{"n_head": 5, "norm_place": "pre", "rope_base": 294000.0, "init": "normal", "init_std_up": 0.0227, "init_std_down": 0.00401, "optimizer": "muon_variant", "warmup_steps": 22, "final_lr_fraction": 0.0, "seq_len": 1024, "train_tokens": 471300000, "dataset": "wikipedia_en"}
Each number is 128 + 24 x the weight over its row's rms, rounded and kept within 0 to 255. Layers, rows and columns count from 0. Numbers have three digits each. The size before them is the row's rms in percent of the matrix's.

# layer 3 MLP down, 640x1280, rms 0.087, rows 137-191, columns 1024-1279
106:154119096123118136081101138119103120148189115119156140116100139136150132155080125156092072123113155082109123112087103123123141171121133135128137131113096127104156098155123153089146115104157113128111133090161115160144169103094140147120147105120139157077160122125114154100132120102105144108124124137090119113124130119139155118122093139083181119103106148157134122137125123105153130112083147134126104089128133102110120098139127156146091104116129127137094140121141144119124114152088118104171125116140130092116146139098112106096160123081144101124108122104187119158146122149134150137168137122132125152119142127130155145161145133176160134165090137154156158136074129142109115128121144123139113153091179159113098154140159076118091133092177130112137119130134146115140105126143117
104:165121091143128136120145155160087111151113091131114140143156134107088130133141095115142148130153129133166158112120107123115133109112121186152157168126085109144139161126130084087130139081135088119167142118091157130093127128131126126100152110128130142132078162139088144142148129114150163123121066105079143090090102101137137156099157163125104138145125121119139149134089103106145116117124110068119142112127115122114106124116098120124130112139133155155084111106125079153170165162140106111122143129093110125117148130112103102153135137150137136140141121117140151129105160166130144123147138176131128106159159135142138132165134145124125156110137139160147134126128112131150136144146103134163131114075144146103133125120134086139150094155119147117114130128069100152114138127121164
099:104144094158084135123117173143149135124118142122117157169086133122124090186159124129143117117137151127111164136165132155075127104162114108161121136131125123134133134147121120094103127088121135125146121135105112148129139113103108098145103140152112088161148118112092154122101128113121125115139061115132137167117097134104137112128122087110132126113159167106109169152137104121158160147113144128138135111102142114114120150115120116144151133153130099114113089144151121148165151100142131137119158138093127156104113118168136124131133132151101162165150103078161072124151123197082140140115143123123132103147148098122114095142122112137139136137111096151138118113056149107103099128112143154143102154124097108113139132085111106077132125110106162094131148138130136186108130111133176
097:098161128136104105100128109152107134120118110121141122155135164108136140112153097137150128111095132093103129092127123105141107175134164136125131165111128135095139189089135156113148166134112115141120116138142111142132120125092139148085164125149162147113115153121139160123172099089134148096120117134079126114121163136139151165123171081125140135164099133102148133127145136109153154145121120159117127118160102145145072159134136132107101135146147146141134121157177138142133162157095143117141110111133179144098116169125101153102140093130073101147093129111124070155118095122111088110106133149122120112096149114094162138166116091124092137139120122142133099121138135109181145077151154080113148179158118084121125131128114157091112144132168138112144135139104185105129124162114145
104:104125142128164150140119135144092144132087138144151115129149113125117138173174124119136103141137146120148171122130115150123103111122122120119119110119148126143135158151164103129145109114131156124176117143160102107169133148142115114078137138090112146184147111123116118139132140153075128118142120099155150124146146143124124137148118167181153124126114111138117131120125155131092131136080148166149160089126117145137098076137112170130142149136100132099155138139114106146091148084108152133120147111126155107123141119123117119141098147142157129115226124173133161122165122132053125101140100132096131152093130164135150162114164129120133107116071143119141128134055115100151114127115136136094136078126103093153143156121120166095170136144122197127123142126127105073146099079129126
111:139104140133116126096135157154122113119093114108112096130130133107118129108102116109112125147131140124137135156139124137123125141164126126101100116111124137128136116132093101112087107079123157123184121115125128152117147126123123095135124179127138137155154160125086137108120073114115105121155151132116140141155093114143148106152088115136125106099146142102158111117147099138092151176114133123128143145157112124116119146170138145142126158163078147130126102155103167134166105093115123129140110124131151159123140115106140101129094125147140130126160127135110113126122114099095130167137053138117123138097147129097081113112163100120113145111133127193174101108173117175165120130125139118122135183093174147089102132099121128186090143129130129168109129122089153121154093108132120
101:164109123096169126156178136115160134107134097102088122122144161125178095168101153120177117107111132117158137123104142149149089111118084127097148138091124173183162159153128162142173150097146108167132107097132161159153112148149093112156113126137139191143124115092135139121154105131101128082093113100093136157155095122106131106152128142149094159105143123112109152115129175136158095109132156143100140150146107121131127141143167119160175172138121162043132126142156089118129096138141117127113158083125137135161172104100130150083129155153104117167099117147155143114125112170133123149107107117128134123146105143108105134130143152148108131128124076148126134076092153129115120168125141124153138109159121148159183132113069104124122121140130145105119125113115106152160147162108097
098:146125113136128109131155119121097049143140105142114160122152080177138081131128133146115111146117157148136170133143111113101108154138118123125115154103137176150154138157092151163126156140154116136155139110134122132127146135154168116123113115140131129131159182122156124132147140138111100157127136188111129124114132087100119135095120121149152116132128138120145137135113104119135130123139140084146203135138155145121138139105104125114121144118108111154124134185134122128150162155142147140097117107089116115138168109141160130123086123141131122169154143159082132082133090138139132154090190135136125184121078130127126098091142179104134145126126163084155108167167112141111105124130146093136138140099114150125115139118129117129147086150177098139158141128113133131138121133140136
101:115115131120129115109100177137122168146120138092165107104119145141161123181109159109122107160141185156149131158120115144168202144153129137116133116131105120128101167112146116137117142176113133136141136078123117162125105152140120108143133162157122093164090107100100117123153147103105117112090113101183120122128122125172094158120139153101097162141159139078171163148152107119162136118130139192119183118128099123116117158089134160150116161139111131157095098111131172146134109138066139114182156136122165096119104116127103146137155153127136115102136113149147126157141168144128115133153125100125129146142128119137121152128161141125120121125119134169103126090111154101142140141059152160153110115136126126127136140087121147110130084124111084113141122144151117113120063152130105
101:146150153128082146055108125164124113118160119094124097092142110131096140124109135123109136131154145085082120130124081113146097146141187104121166105127084148151154126142171149127145092115157151113111115133138156135101186116125081103162108130087141171120083115132133144095124111110129133132116124145119183125138110129102124093145129128116169143106179122128122113122095155128121162151118176171164141135161169160157192124149109109146122130119113155158183189104142153120122136129156143116097161091139135133149195139123178124140123164091112110088162127106107132109109117096109090141152121090147126141109147146102149108116131156154096147137127136139145136068127108099187142135128144118111125141111113168115094138139124152151137121104165157148152126117079146129172130146107164
100:125098107130152136149114103106140152136132102082097128133142139092146116121126112114102121103113171105115117141102114116098146122162130111145118108153116118163126143151116114117137127162087094108129094118145104115122087131109133104129173149103135118115164137129154123122127143114161162108151158103108127135146098122148100093137095115101131141174111137138138130137144095135135149096122118116154150125124076135104129127203147124156114147121128149107167125138102104110134123107123157154157143140117130115138125117114136122111153096173123139122091075205125138098086122128153192095171155120147129180134156126144158102140120140121088140123155127148117141113119119119152131112124107093115140195132120101132116113079132128178109110142102105114134130099125203099165143112152102
103:139123121117142109199146089133105132117102151080097151131110130088135132117126096096165115161132161084116118121079080176129148119120156124129120094124090161134087128111182117143106078104121093106078126098148144131168121119119137136120110135102140140130122150097125094170142116128148134152085137131104109119120137144114130139171115143145142131100116118101148121116176092149136124132150136113160116114192098113135132142143121141161126134157126141143081138149128120134117134107122178119136120119125124130094153096104115156134099094121103128120150134145140097144161132149125125139138083144137130132130093120111129140143126082110146112111145095098117108138101149110134097141096124103152114173169178137085117095162165119095124132098179111129111121120087147134145111120150144
115:150124160136151152118123173166166170135127074138153189135129116133132125141102151154154116139128138107105115092129143149156114106140128143130134134141122118131113168109143145126090100089140094154165115121151104108123085131122113153141143121097147150150140116148131172106129089138173120131142132132126125122125100127141112133110085123122096130095156131175111147141131163141148141134132139064155119167135111160129114181097120139147120137126131103105177165140120147141127161157153132138137154132140133169134171112126140138095142101144111136114127107130099160128148124147142074129104174120128128098149087122120141137106094139124126107125101108122124137126097078095080135106138129091129158115115132135131132130139126152169120168123163106145136128156113147118118138137171162
104:081094106104152151103131106116120080117128126149102148116165137135118124108109106114147138115105107148122160106121092116102101103131124137150145085104122112114111101109137122133140123148139100146108140141093105115158138139085131119112146093115141083132097152125125140116134155151120120122125118111144117136133123161098124153127105089153148146128131108103153096115120070136110107101112091147084100092097127103114154124152105128106094128113099142116141146131119131122123119151144092158126138132142093160134160137126106103129080124096103154126155100126142134148143115110137127112133128129121130119146092140143137142103159096132133147123146142132125116155120129139124125131086078136111124110158104076153142156127150137124117126153158090109132126121111149109155157098130133
098:100141117118115101099196143119093118149164119132145114146139135127195116169099114135103155128129124156135128106110098146093105138126090153161110120139123156146113118097125122144121152125130108163100149189139143079133139088084126119145171123164133137164163114169130144115099151129157108129104120113076146137147188115129117171126103134144122180169091145128108149122161101123086130050120115128112106085087132095158129077155115122118174139115130201109117147137146170105121142124131147135123109113120125113097128188112106142113118146158130134162147111148144167140115095123115112092116088129134136120118097126102095106138136177096079124103109122112086126104100143114113096126136125106150132098110102124102124108126103136137085160124077147161117114136112111100095136151128162
102:139086122157133149147131133126119122123091127102116148119109152140117124120115158100088117120116113103158111180139150125110138122119142117132122142081190100090141104153119105167123123058124140165150145118124142118153084151128156139120131136138107094165113148115151127153137152128115112126121114107072095148134150146133141107136163127139145156154133155119131137132141135132131080136147109105135113121121157135125114095145091144113109114148089152129160129126121108131178127119110135127118158142124171114112115064091112129114092136134144156093129127078144115151130109157163106137103111094131128112139105109100107130107145138184123087126133117147144114100134183112151076135130129141088119143113133166120120105100137131116122079144103134141126143148157138158172153110135109
101:177123112125167124108117138131178090095126121098138112094164121117164165161127140122155117128099138125158123115111153130098153091167107148123139100126110146109118096161131136140103106119128098116133117161147131153099120110143118161134122141109112133118142130133150112091131154124143141144116149158126124121123120143154120146116141090147111062145170080153102138121120130121105157053136151084130120129179172118111167155123089130155114106117140145098126131103093110159200118158133127146126132111106124155115140121113135161138180189104110111140143128138168126151117088120150114125100142129125127125159134181113133089137112146133148135145147112130159175138130175113158054156147103123118141094158162126133108114073105116082126147135168134087124119113091156089132107135134099
104:130184180134130130133141112092084105152088134138104118149139107131119124151116129124054107129158089122126172093138106104138095110140128138123113130155118146120173147107098137113130118124109151140113133154154127158140118103102147108127135111114152095152116115137144140120144133155108168147139089122112136114130147127122146169137146117139148129117134125112117102128176140135120125142117126125134122140120174122150154139134123136074136061158095165121105123143087130119128093123131098126131166122134144115151103124141155124114139124109148100122121134090119086151150117128133087104113109131114125145135138110145098131158121116148112117124124164107087149117111137148096124114137129140149148136103134128153092063100111103113118112113120121123140124115155086139115100128121111
091:083172143141128136127209104139156169123156151123116165120163105116113125161137123102126123120105141153125113139155128147139128140158120089162088147101115130135151170150125112163147137089102103109121102161137106130128140139150147142156143083120130176120103147121149158136133098152099132131129155153143107162157156099080118108138167119086110151148185143129180149090137119121131072129059147151113160102145129135111139135084139129164108181137103134148134116105139100135079142151129120152112107175097160113134087179130105133145109115105118165121126125140109161136147122142119108141094150119118127157096131113133130103177144104099086128142158080151124108082114160121153085184137095136127111186097137119149133104141118109132144174078112168139128133156133153106151119158127105
104:131117111089139126127120127164118133133123121166150134119131138139152089105120131120121134170116186164098090133126078101130116162111089141133178095117125114138148140123111166138116142152079112118122130080136172148112136115100144138116125170105135172116086109144115127117121124123139136151093139112128094125137126119099198191130107112136119092127109127121119121104167126127108114119128140079134122142154124143182166040135154138139128118127167123140023103072093155120133140118126120128140104138101134124107095157105086124084126124124131121151122117137133120113116115090125128132145147160117129157120111185166115123187096150087142140179147116122165143121124113111179076111172108101112129134147120135098128085127079075156138106108127142141141138127136123120104137082123102
098:096083139113124136118123118154088104090163135130140105133143144094150094156160148108139123115117122069110190135135191133124113120145170134110140161127107146150096146101158106097171163131105109094100055133154123164156120105115140103134100140117123158107112104123142157150145123136159113163117146135077135139164161107154100153127134150125166143131155127112102126098096107110075131144138084119115149140147160111142147117066125108148118109118156101136102113147127142141122100128114100126129124128131121117143104120152109120148117147138138138124124149136102168106107118116095163144105168117166126127155161127186104117157115092129115152168137146124133127143103093126101136148139140085103088156138128124160157141127138148133123073134131164069124147123124111115156117136135129
102:116115149119118112105120110133176191117094121125120125136169139146143126150155151091126121148134165129137141146135095122126161131130097124157163082131186155130096174164163076122144110118103151115107130141134131117164115186120097155142122131108151115139153133155146176149104110133109099097153103148158142108160149167133160104142149087115124131148128130086126093116133146112117122150136136140134127106105152176158143139117145128138182099099174132174135121181147146128096093106166131151122113126106176150155177127134099108137137136131142112161124132134117131137176131128143138137089108106115131099112104143116097115110110148111100121134115134133113099137094105165128093120133125088158134164136128117110145118102127152117124156116119117149130109144097135139130136050146153
096:106164100110139077158114133084144100094111126142139121138136158149115125135141142140142178141135101201175145150094113113131188119128146119137128126131104150095132135149135103112104143132117103116120104141070145121179159132168168116083115122134130118201144137127131075150109091075150127177126118126128138113137113133115154127131119142125163129167135117156106112090115086129091147127140121126132152100120148114158106119116132163107128136149118136133135124147148120102129150115095124138137162129154117177101126103144080164141115119111135164155116157090123113129137153128144118141097117132159127134113120179132147106055107144141144116179158157128149131163168134122138118143094149134117140115141129124143157143132138129102130135173140140094119155108121138146140123111091125
099:133091113152106104144107130077131080096092135096119109136172125162124127137075103103101099116096150116122112149102101134134122116149151122126119165107111129092121137125140113148134135125118118138143133154083128141083137149153136146169172138112090163140121114133121151118126124125128088105136146134100135133153065114157100149139113131140135138133116099115112144149113176148085077102110120118121147153099124135137127118091116146160129106122138114098179153134161152138129141172125162122164118118093128163112152108131101154142133188160103114169116163147095131102136100105133144176118125179145132116162124139130098129134137125149124138112136099171176100095123115153132113119162074129156089139129113167135089110137138183129098099103113122140125137137134128144149103136139124
103:116127133139133127151161117116186142115121130139115129162109123135117100115131123128194092098112152132108057114125157128150126108123116135133077132086131093125123108111163073172130147117125137139119134135175146105107125103126160155142080145112144096120145148090123102106137170172092127179127166139163094147095190114097112088113154118145160104162088096149142132089114094091149109149125166126128117078130121091088159150113103133129104140148156154159086162138110181138094134115186156121115111147137133148143113133138142082129129172086117111099113132174172105130125127101125144144132146137099131123106131138130117130101126145130120097124153072099112144126140138171154124144090156159145128099086130093093185140135157076134145118117125103133147109111107165141177146120133105
100:162187117137070094157106161111102181085135101138132129114128134140120116124152152097162109107124120067145135165109153116159127104132120126124050135134058113151181121115105134104117104147096155129138120136147107060151148115110120077101150135122129120148146116134140146087128127128122178131118077133120151149137102117151136137128115113105148122156126122131099124161116084158094125109175136113124135138081137177122098122114153161137127112107111116120108099094124110165143158136151139126085148133124126132133086159133126113146101145165164135116115122109167091143122110154156119093110180126092132107171104136118102101146112120119106127175114146110111141169149160154112079146139132142149145129150134147107136095165154152149110119129132171136157134126101130174118100158122135
103:128138160123048125156129136150147139121139129198115106135089147119124151106218134125121103131123097164127112112111162114130096147118111097138159075100094132112147138159148138091110111131133127119175106100141081139107160125102157106146147103171148159137092129122152124147122145154133138124134134110135140090130098129081157075132097100096109083158119115124120120143119120113170151144097079097129181120107135116155114086156150130146096148117115131120146152135138120131146122118123126114128059107103127101165130117107160095134126186128137141117132122087124084126127112145093091136162172057117125101129155098135147117141122134142132123148088185161135168127113127111101120135156132129158125160155130105127158136124100141137137153125114170167109126145173109094102126144153085
096:127131105154120111114139126107156176093100121111115086127150152151114144142130146129103101127105084112137143107142156158117131120158108111124101090082133110130124100134112149132149180096132101119139128085123107133117147128145135104153150117140139101132078128093123074114131146114125145079144104160100134098095104100128113090136129158110117119091109115117109127170127145151136123069129093141155153101135160146094111124109122144103124098132135095175135098142139140154132117110117160115116172152119127148138166137129076163112117114118125065103109208093091144097130102111106133121139108144136131168144162150113152121140105079113150151114117148147081107139109122131139125128139125111121104144080097111157144119124130116106124149135110138129143129147119075140120106154135111
101:142124139122117122077120151132129158108141146086143122140111098127122168134134129142194138103125133117132153137117180153119141124126148116116149158091114150160125121113167088113136078089123124101065130125118121120153099126113089172135128129129114106131124118119171063121129157143127174093141116084132119136134148163098145099120108138063153173128110101122157120133086092149133109105162092127135154085131143103145177138095122127159166152161084128119134146108165114107122109114121144151149126098107133153120130114105135123097086110164111166105134118112118141154123145132097128117109127133107124125107113094117156115070139116097132148127123093134072118119158108155090108161110116117146115077156140102152112087142118195128099148147158110088127127116099105151092160070131121
101:136156127120112145158103118199124145176158137184108102140088076194091093136143128139102124119152131101129121199128124200154087133153126155119096165169150107152098148131127154127164089149148135116150107112126111090115114114151133136118148111130127119110126143103099081142143095120124142136089129131094187114115142118124109070113106140119133132098122109087129111155161110124128138148134121095153087116105130119150142143119136108146109117150143143146121114081119114126127157134162099133179099130135105124134112141145182083103125110158096112122101125131144139114140105112152183129114165141141129117160115146151106115115110151124148115131137147172115139119187112136099118151083143088151141117144115103145163134091096157119085094125129143095127121100096123132158115112135140
098:120126106162134145160165127117101119134132122134157131136139106152125146084125123115100074151126154140107100140102119129129115110139105125153126166101085140165109082130117120144139098135136162119082079122095138156141125132125137129195127118135144110119157141138141127124153142123139145118120116125172127128145142123127157078150145131110120123116121108117097156158118162120137163075161107084121121148141145121124128098097117123102179149126136196087153045104144144121205130140134116096147128132142095099136132097116138119129135170124123173140127150132104137133104117116134166114130112106141132141088177128098144129071128177158129134136145087090145116151085090080139165099119109087133079096157125141147155137100090109125090066159134127159129119124130098159123149109112126
101:135150157129117121117154098093147114121140100092137081111118155146128145151153153137118139115143128097177099158106073116126118130117107162123110132088124127170136136111153117129112163102090135110141121140097151131112133125140135143123096132186165108138140156110147108135133158155117121137119142163139106119146112189108140113172092144119130103080076110151081142124123130114140129131102144107155121118108141101167084126124126117152120133094146086128106139148140119136143125145134132089120139123088134057119167098120102125131129119166122095157111103110117149152158121100143099137136135110096132152142148074111117118088104127105133142194135110099124138148089147143170160100170102141160104092163120132211075128111103088156169129159165115110138127122097150105146155157118151
099:151142089180141128131096122137150070130145167132121076127118119099144107169127121134146173103104115160141141128105154120173135087130106118103150151122161130122108179112164125160176114101122133145143091157129123134154130109078135108117144109144124158166119187174097140114137157105107115154152101105107089122114118111198151095144141113090155115141152162097097176119101135120136118054149166184115123105140117198123126118134146122144139144131157092111174119136111115135173096103131123129126129130150133124092167162133127112108125136132141122150143099117145113127110108143135088108121128173116128086123110138120097141112130093115092103097146167114114128157165124122135135122148129107128123076142171093105104128099126136147134114144146118144132109142145161126155148171125173
097:102121169102092126108134097115143092151136114091110165116115114107114108163125139126122093127096088149128073120149139102175102152107079148142126119150105126152100168106079135121141097134100157104146164118142111123075116107107133163166108138142110090090140155182114137139135127079116116116105101149119141132135120092171157138101091125131145157174101094106147115151125169151111112102128118140126106122153110141081126176108070130084134152137140110145145137119140156176101125092104125102156172163098149149110168147158122140114181079173148119170085144083130141090118109085159121117129102121157132143141105091102109132120114132139157168127157132129159119154166138083116140125113178128128105126126130116144088126164109144136115113138105095170100137129095142152130091170120117
101:132135137146166129129132101122121074144087116121131107128081116135080121147111094098121183155112122153122125130160118092104140151127142144129143149121073157156125145163127147153115102121141108155157159102169122127107117125152156088124084133092174170151140140154128099140142132097133129153121118156098116140147140125131092147086094146166114096169103139143129127124177154123065118129169135081134132121122137149133087151139147158158108161121161144120094128170106114106090149117087114122152079176115100115101155124117115171145104151121159165151155112085146121111111099164092183103147151117143124159113134149089139111064126114119153101128160129137082143147137144121128087156162098129140145163076179150099086114126108133109147141166149146141131151160118116122127123136172111
095:115103135153155097184157102127133166095101115087118140056107110130128101084150095144110129129101139125130145117140106149129112161169097093152128082120123130124108164071134149106172115092132111122104155100153111154146152107132109139156148117087138158121104121099102154127130120130133160085085142137108152137121170118171138130109111119114123157093159122102145121141131130121139131131099127171103100084104143128117116160123135140115104131162166076134086158150108156125111083114115113146136139089121129140122095077124157138107127132145105156143125160096093123127145089150140105137163080107106138130135120125108148129147167114160123174207164134133097138100099173128145140141108125179106128139149064122109113128149063173169105132116126147111154101116125119139146136195109154
097:137130120112069129104168102160091191138168113080105125128095150091127109134119110111126183133140130097140154112186188158140114138109155179157139146122116161151126169129133131088146137091131125139071067129160091124098148119158119117127146093133096100111135125138140098160125122115114123137108119109113111131142092109145097136114090131144179100122147152101109110161133116122105112109117103105146150087114127124087158115134162117085128090130125131095184121139134115158106121173152141114131124124087091124165141128144141128115101169088120186144120091153139171121115159135132147121147099160147127137181099118174105121125131123161103121101119130126151152090115104134118115116156139148117138167079169149165156124141112133149115061181140120091131146154144120163109130112105146
098:104109154098115100080141125113167113126114141110137136169106123094073099144143181094140093111076166148100136117173122155103111114150117155145153083095184110110147093128139128163133125119164135141158121127135131152078110139131126152153139100120154104128135138176141104118121115125111136117088110181126157138171130123120087124106149110130109105120167104094124120140104084108096094109116116165097118094076096096147122092144112140129163118116147120138076169149177130135138125111095114125118139129100152134154121144133153128119100124135090124128145086160136087138132150174100139115108088129122126114083126143130158118164113074168121103101097104105126129127133107159136105143160145095151145121149119127153144141128150122123088080166151122154129114125144091156113095163130149
095:133137119079146138087116113111127167112177130097114123129130106161120113083136145135156141073138190120148117125161124201155097161147102104088125156088143076150146157125173128122113105138095126119179135138190108077114118131158188117142125083115146126165084143143109118126114130147128105102144116106132083117148159144141130161121125134165082153158123109075120121111152171140097101109130117158129176131131149136156160163158104125184151135170129154133139163129103127137182132162116088117134132128115141099135114120155138140147104121126091119148142080088120129168070117106155083109128121098137135126144102108167143082115129129107104103096172138137132125099131131099120126125144116121122164117171137132091113123123084113139155114129112126109127127105139127110133095122143129
108:173095148098127137135146150081115100167136123141129102155134115140157118105139173108134122133122151112146101124103086176154144125126131114114123169172146126133135179138097146143155148068131138120099118145158116114109107118140054118137140136150127130090146099174108114128126139123127103170125155136121134129138118156115126152121112112162167126154067121143094079095143182135148060105141171111126123140172112128123108136116105168106126123100185140087111156130152122144120085128148081128123128082128151112132100099132093067162143167130081133098194135106123152146165151190101138126123123170170132149118139147136140132172131190089087122106168095126143119185164127138159150160114092144156142164198109083105108133105129110072083156132141124109120150116124163123143123112091155
098:146163155134151113088146158138072111173124128087162169164092188133151145075130116131122081141163163124161104140178151153158129109131119096109116124127114177099162096131132100130121133158080125142109108182143114158098145127145110135089086139089148108154122153122117141152121139149179096157085123145089138131122130146111064120099135172138140148145119143167116130115142139124152146152112087119170071107112158160137197118099116153147134101147131113120158129166119144164069145114177062111117117127122115156121154158131104156166153109105146124103138125087114112102095102141097077139124146094108129140125141094101099130131089112059179139081152104108143113160097177129158078103087121110105123129136107152170104093126125093110126126132143131124159149116118148100129131152178113
094:133109156127143123122152116111149182115115121111088128162126115114185152124154124087144107159111126127132126113149174120182151143151129095124098101145104138117108141094150071088131115117125078100101153125113125113126107180154118093132177084126145152120111154129114133149140149115139099112114110111117110130126118094109134112116139111169098131114105113128114123108153118130167159057187117145157161148146128110137095123096130118113149121120086154141197119149124111124057084110162133123081121147117131098112092163088119155135146113139146187138144153138144109142131133087166118117111138116103133162126209109138102138155113095153118157143140141113112117119107105142133098124132163131113129139137113074127111131122153132127151125140113137138136118138143113148096140128122123
096:121128162099101127104129117120145181126113079130152151115147135100146137133124129160105091133123108135070099119155140103139135167122163125126105155104128114112156143106131109083150111122161124105125116093091080113107130121113102125082119134088147082154126126103063106123122104150189067124140108131129119107126144125180143114169124133134121082136122118134119136118147116133169127153073100073132123148087120140121103147128143124131106151084172109149110074143124130109142061110155155149163094123108164097149131126153138126125090112154102136101110168146121121131100138120131075133124173151091130131180147133142140125121114159144136127106117115113144128150179105130091122130123119113147150179142123100166158140084171119105118129149124090135132115140123093109112145186127094
099:086131170131127118141150135133167136107125141144152173085084150132138143127121108152139115147148078076139099091128116114136106118153150137149126135082099172154082123126149123138152092141144115128108087097137103137117133155117114172118143116097143122125100142108126147095109104126116140137132117150122161146158142087119146097074121130089199096123167091064180122169103131150072145109118138125134128133139153080141109182142118149129120125125132139161135126121125103149079125119124128137183174159129085081092096150128119156123161127142160094169104170174094164106097121152129130086158179084154127159126153140113154130089156094148092153128133153128138179146108142126126112103088137157112114141128153151114135140140113091126164100139144096145140109103126093094115155171135133
102:147109124159085129142131114095110094172096148142130134122158132127169117127125126153090116160111135156154169150156116134128105124126096156136154137094134089111134165123122100116123133113110122153099121129105126113125126107156123150036147166161092156066135177154155142124103149147107091146133131131100104138113131111136092127156131085102149147046159141097172129136134100134098120151153123108110116114167135163104158146145115134108127164142132110123125141097105096107100157092137137164132087156142078134134144158148121145124144117137096172166127148148145142179135116085107053107152113154090131142103119113093151140140111119097133132096144134122144102128151176201149109129113167175127106176117197129111119115155147093132078075148073148124123139124111101101113115089115118
099:110106139154152139103149116157140134137099151143133137128153126099140124134093133133148148128136138127129130128082193143179136127108142120113132132117076147157146136116136116115143071175088159105164137127111157124130111150131165141145149127153133151147108155131131126160118146193134104134135137124136137132138090113161153124133114109111058104157086164141104134155123146136158150136130154154130095124142075118168109121127132124117094153130125156123120102165130113116152149159143132122141129141114127151153107159131145115102092116118169177084096168164171147098128160101126166104170116131107127143134131142165128094174110166117169107169126155118097096157140181124129123144146133124139146145143147113080116122107136150140104100143136159114134098129140115152111130127114117
098:145100121139089104106143158156186135152129128144148122136142089091109154113149158127135120140131151105122130190101099128124128100131120120142151075130073157124142142154171101162099123138129095108156139146164161135164120111125092129086098120133121137139164105144150106139120150148137122132167120163113130120132097111131123094119146149157140154131138130128132136124111097150155161137131116116136155139125114140151074124121140130161130103149138117145162101184119122121167161134163170138126109152109105119136131133129127148115153141181148107154152143114096135129158140133107131172123068166110125147060126084097138131097106114112144149117128124105154124090167179156108127142114100143124108085098140143155083105155123164169118104099125081125126122145170126072111182188108141
101:167167128128162153128085133137143152121148110085124084106138131124108116160153146123079116159138137113136103126110168145109087106125085162084127094098169143109108158124134079132116134143144147136093140142131085134128123142131141108147127133155117146116170124118118135138125128120085163092082091144087112081125090130117119106133111103170126152149119140140158155112116110099134122164082127138111095127126118114101121123121112165143113098169131137121090143158109108129116120136144103123133152116133158140165140148122125105123131134117161186150105142149179132103162112142109117143141114160120125155120151112138078141146136130131091120148125090127156122154124131135085163103113101142083170158110086131152163165137109149150109123134126133145125119135162141137133160161131109
096:120151149128084115133121157120136141096117172078148143131125106120140137116125134163098147117168144110126124152122158118157122164134188152136146094126155131162145142140112147125172105132086168092168132134154131103135135168159116156169106117146115156125125114122129130110136172155103089147157124144147135140140128141123150113115174125049163107113157111126136132101160146130105141128154131133109137115149141146109137134142171131099108121142142122137121162114120115149162123120173138118098108137117155162093153130115187120108138100132115187157120095143155157160133153179125160114099176102129126110156102092145112168122127123121128107138134156105116128136091136152116125171141135134168102120148114105070165099149136139116079104102114139137138124121051142158148110179122127
098:114146131143109136132102097148074171115169147178167121139176116128168125114113152148177098115152151115136086105111131149100150142116112124108145118117129140158137095113148124136129174128120143131130094120102072100178122137100126138137173150097104115108131146154102131140124182113180132124117128153122141127083138146135146126098147090132147141124139151151118098105150147081114162163092104133088110096099140117106090096087126139067129150087101159072130125122150108149127135104160136126123131156191109140140153127172164143156131103145138160128103135140130164126109122130135139116120130086095123147117123122154116129156129124170140137156152151097155185126040108171155139129145169139130125138116083125121142119127165165113163143089131132094126137125148139108130139157146168
101:137096122180109128124115102107119178090085119125135133136093124150100143095100168153115140114123153117124148121135158133161133149135118079115119137107145103140140148112117131119089138122153121107147164096141170116139130135113129132114115114123132127129108151068138147146148140086145121104149076142200102108150154172129088138150167129123127127150091110150099078128097124134084113162146102129165131096116139118120138134118086142134104120129165140136154098117159138101118125152126152131141128144169141196120161150145172117088118148105131086140092116119106150132136140159124123138144144133147122123156163155137133087131137153157071132211140133111149102081162136124131139142109162150136143144111142149136079130114097107134106184123145118124130104146136115125169126151130099
096:145127166116184123127126147111105109148111150149115116151183114202128160119127171131119136130139145135113108190160147125156125124120151145140147168150176135149101075126157122117111098106169122138131114106109122141087124117144153157091106148093079149142108137143127158100115162121142089129136100104087148087141062130147133105143139145086125091161115156114140137103112103143169094108128134145154151166138137142054139110122105091151055094141136115114123141097165135141137161150170125161148162107151135116138114151151118131135143181132115113158152118151124119147141113139138085090151132097111131096159098181143128168155148126161114108127121114124104104096123124135106093154145123150126162141118133141124151117165121140110176156070131145144116147121110154156130158125148114
103:158081150126101131129133114130108105151143155113141166123120090161115105124119156128110075186133143139094119132127155135121139111112123085133126165115123145122132127118111202123188121131107119138128099119096135116159128127135128146169114115128093120147146128106153148138152149153094116160129121115123141151150140176107138139148116100146137132141121136112156115136136141142161134137130153102121128136095144138160109152139119114147099095137114157085172102178131134123143097165159135103123173113131107119129118069102129173145092174045145096128109098113114130137154085123136105099099114147153124127118095124074106166116170167168147105118123154132111123143083155106133103135162094066159141131144176136142149132108122175163154199132141148110130123115108155118141137133121074
108:146115148125104156149083133136134126133142134111165086130143153133097104121138141118154127147163174127167124115142151151141117101114118205160131107154113139143116144173143154116099112140130186116122115102153173110100129127125093122164111158120069156117100117132115101131117139157141143118123107153146140134137114145158116087142131140121107132130102115146123149145162130146142154142143111131127092178175098108118146117094139162123132171191103137106111095183093096146119126156108143127122162132153137162135114099137128136133112145141126078107129080120138149118101155091138138112098125126132130149068157118181105111130134088144099167128087120095083155158120153103143113100130155097134121092153147103085144106143144105129129114125083142163128102145180149133123123180143094
100:122121163141138126079070133103157148096158155100120128116136087150161099145155128103106139153178110095147112096135117142151111116117100139098099132138116138138150124117151093146086154140111185099076105117110146140152122092147098134135124117129112135159112149137150155110139153107116086129138131128151145142116068114114140119141144160088131162109181127144159086092125092146138118123097160129179097110128157124132136133109125137123079093127142147113101168106125119117149120121150129099094151107125097125120163127137141109146099109130170141128145101128129153144129111126104105129111174164144126112121104155141129113110177144132121103134120161107113102141149134134157130131149126122123149141154158128151124120135121062108125093121122159152125135132095102147175148169089150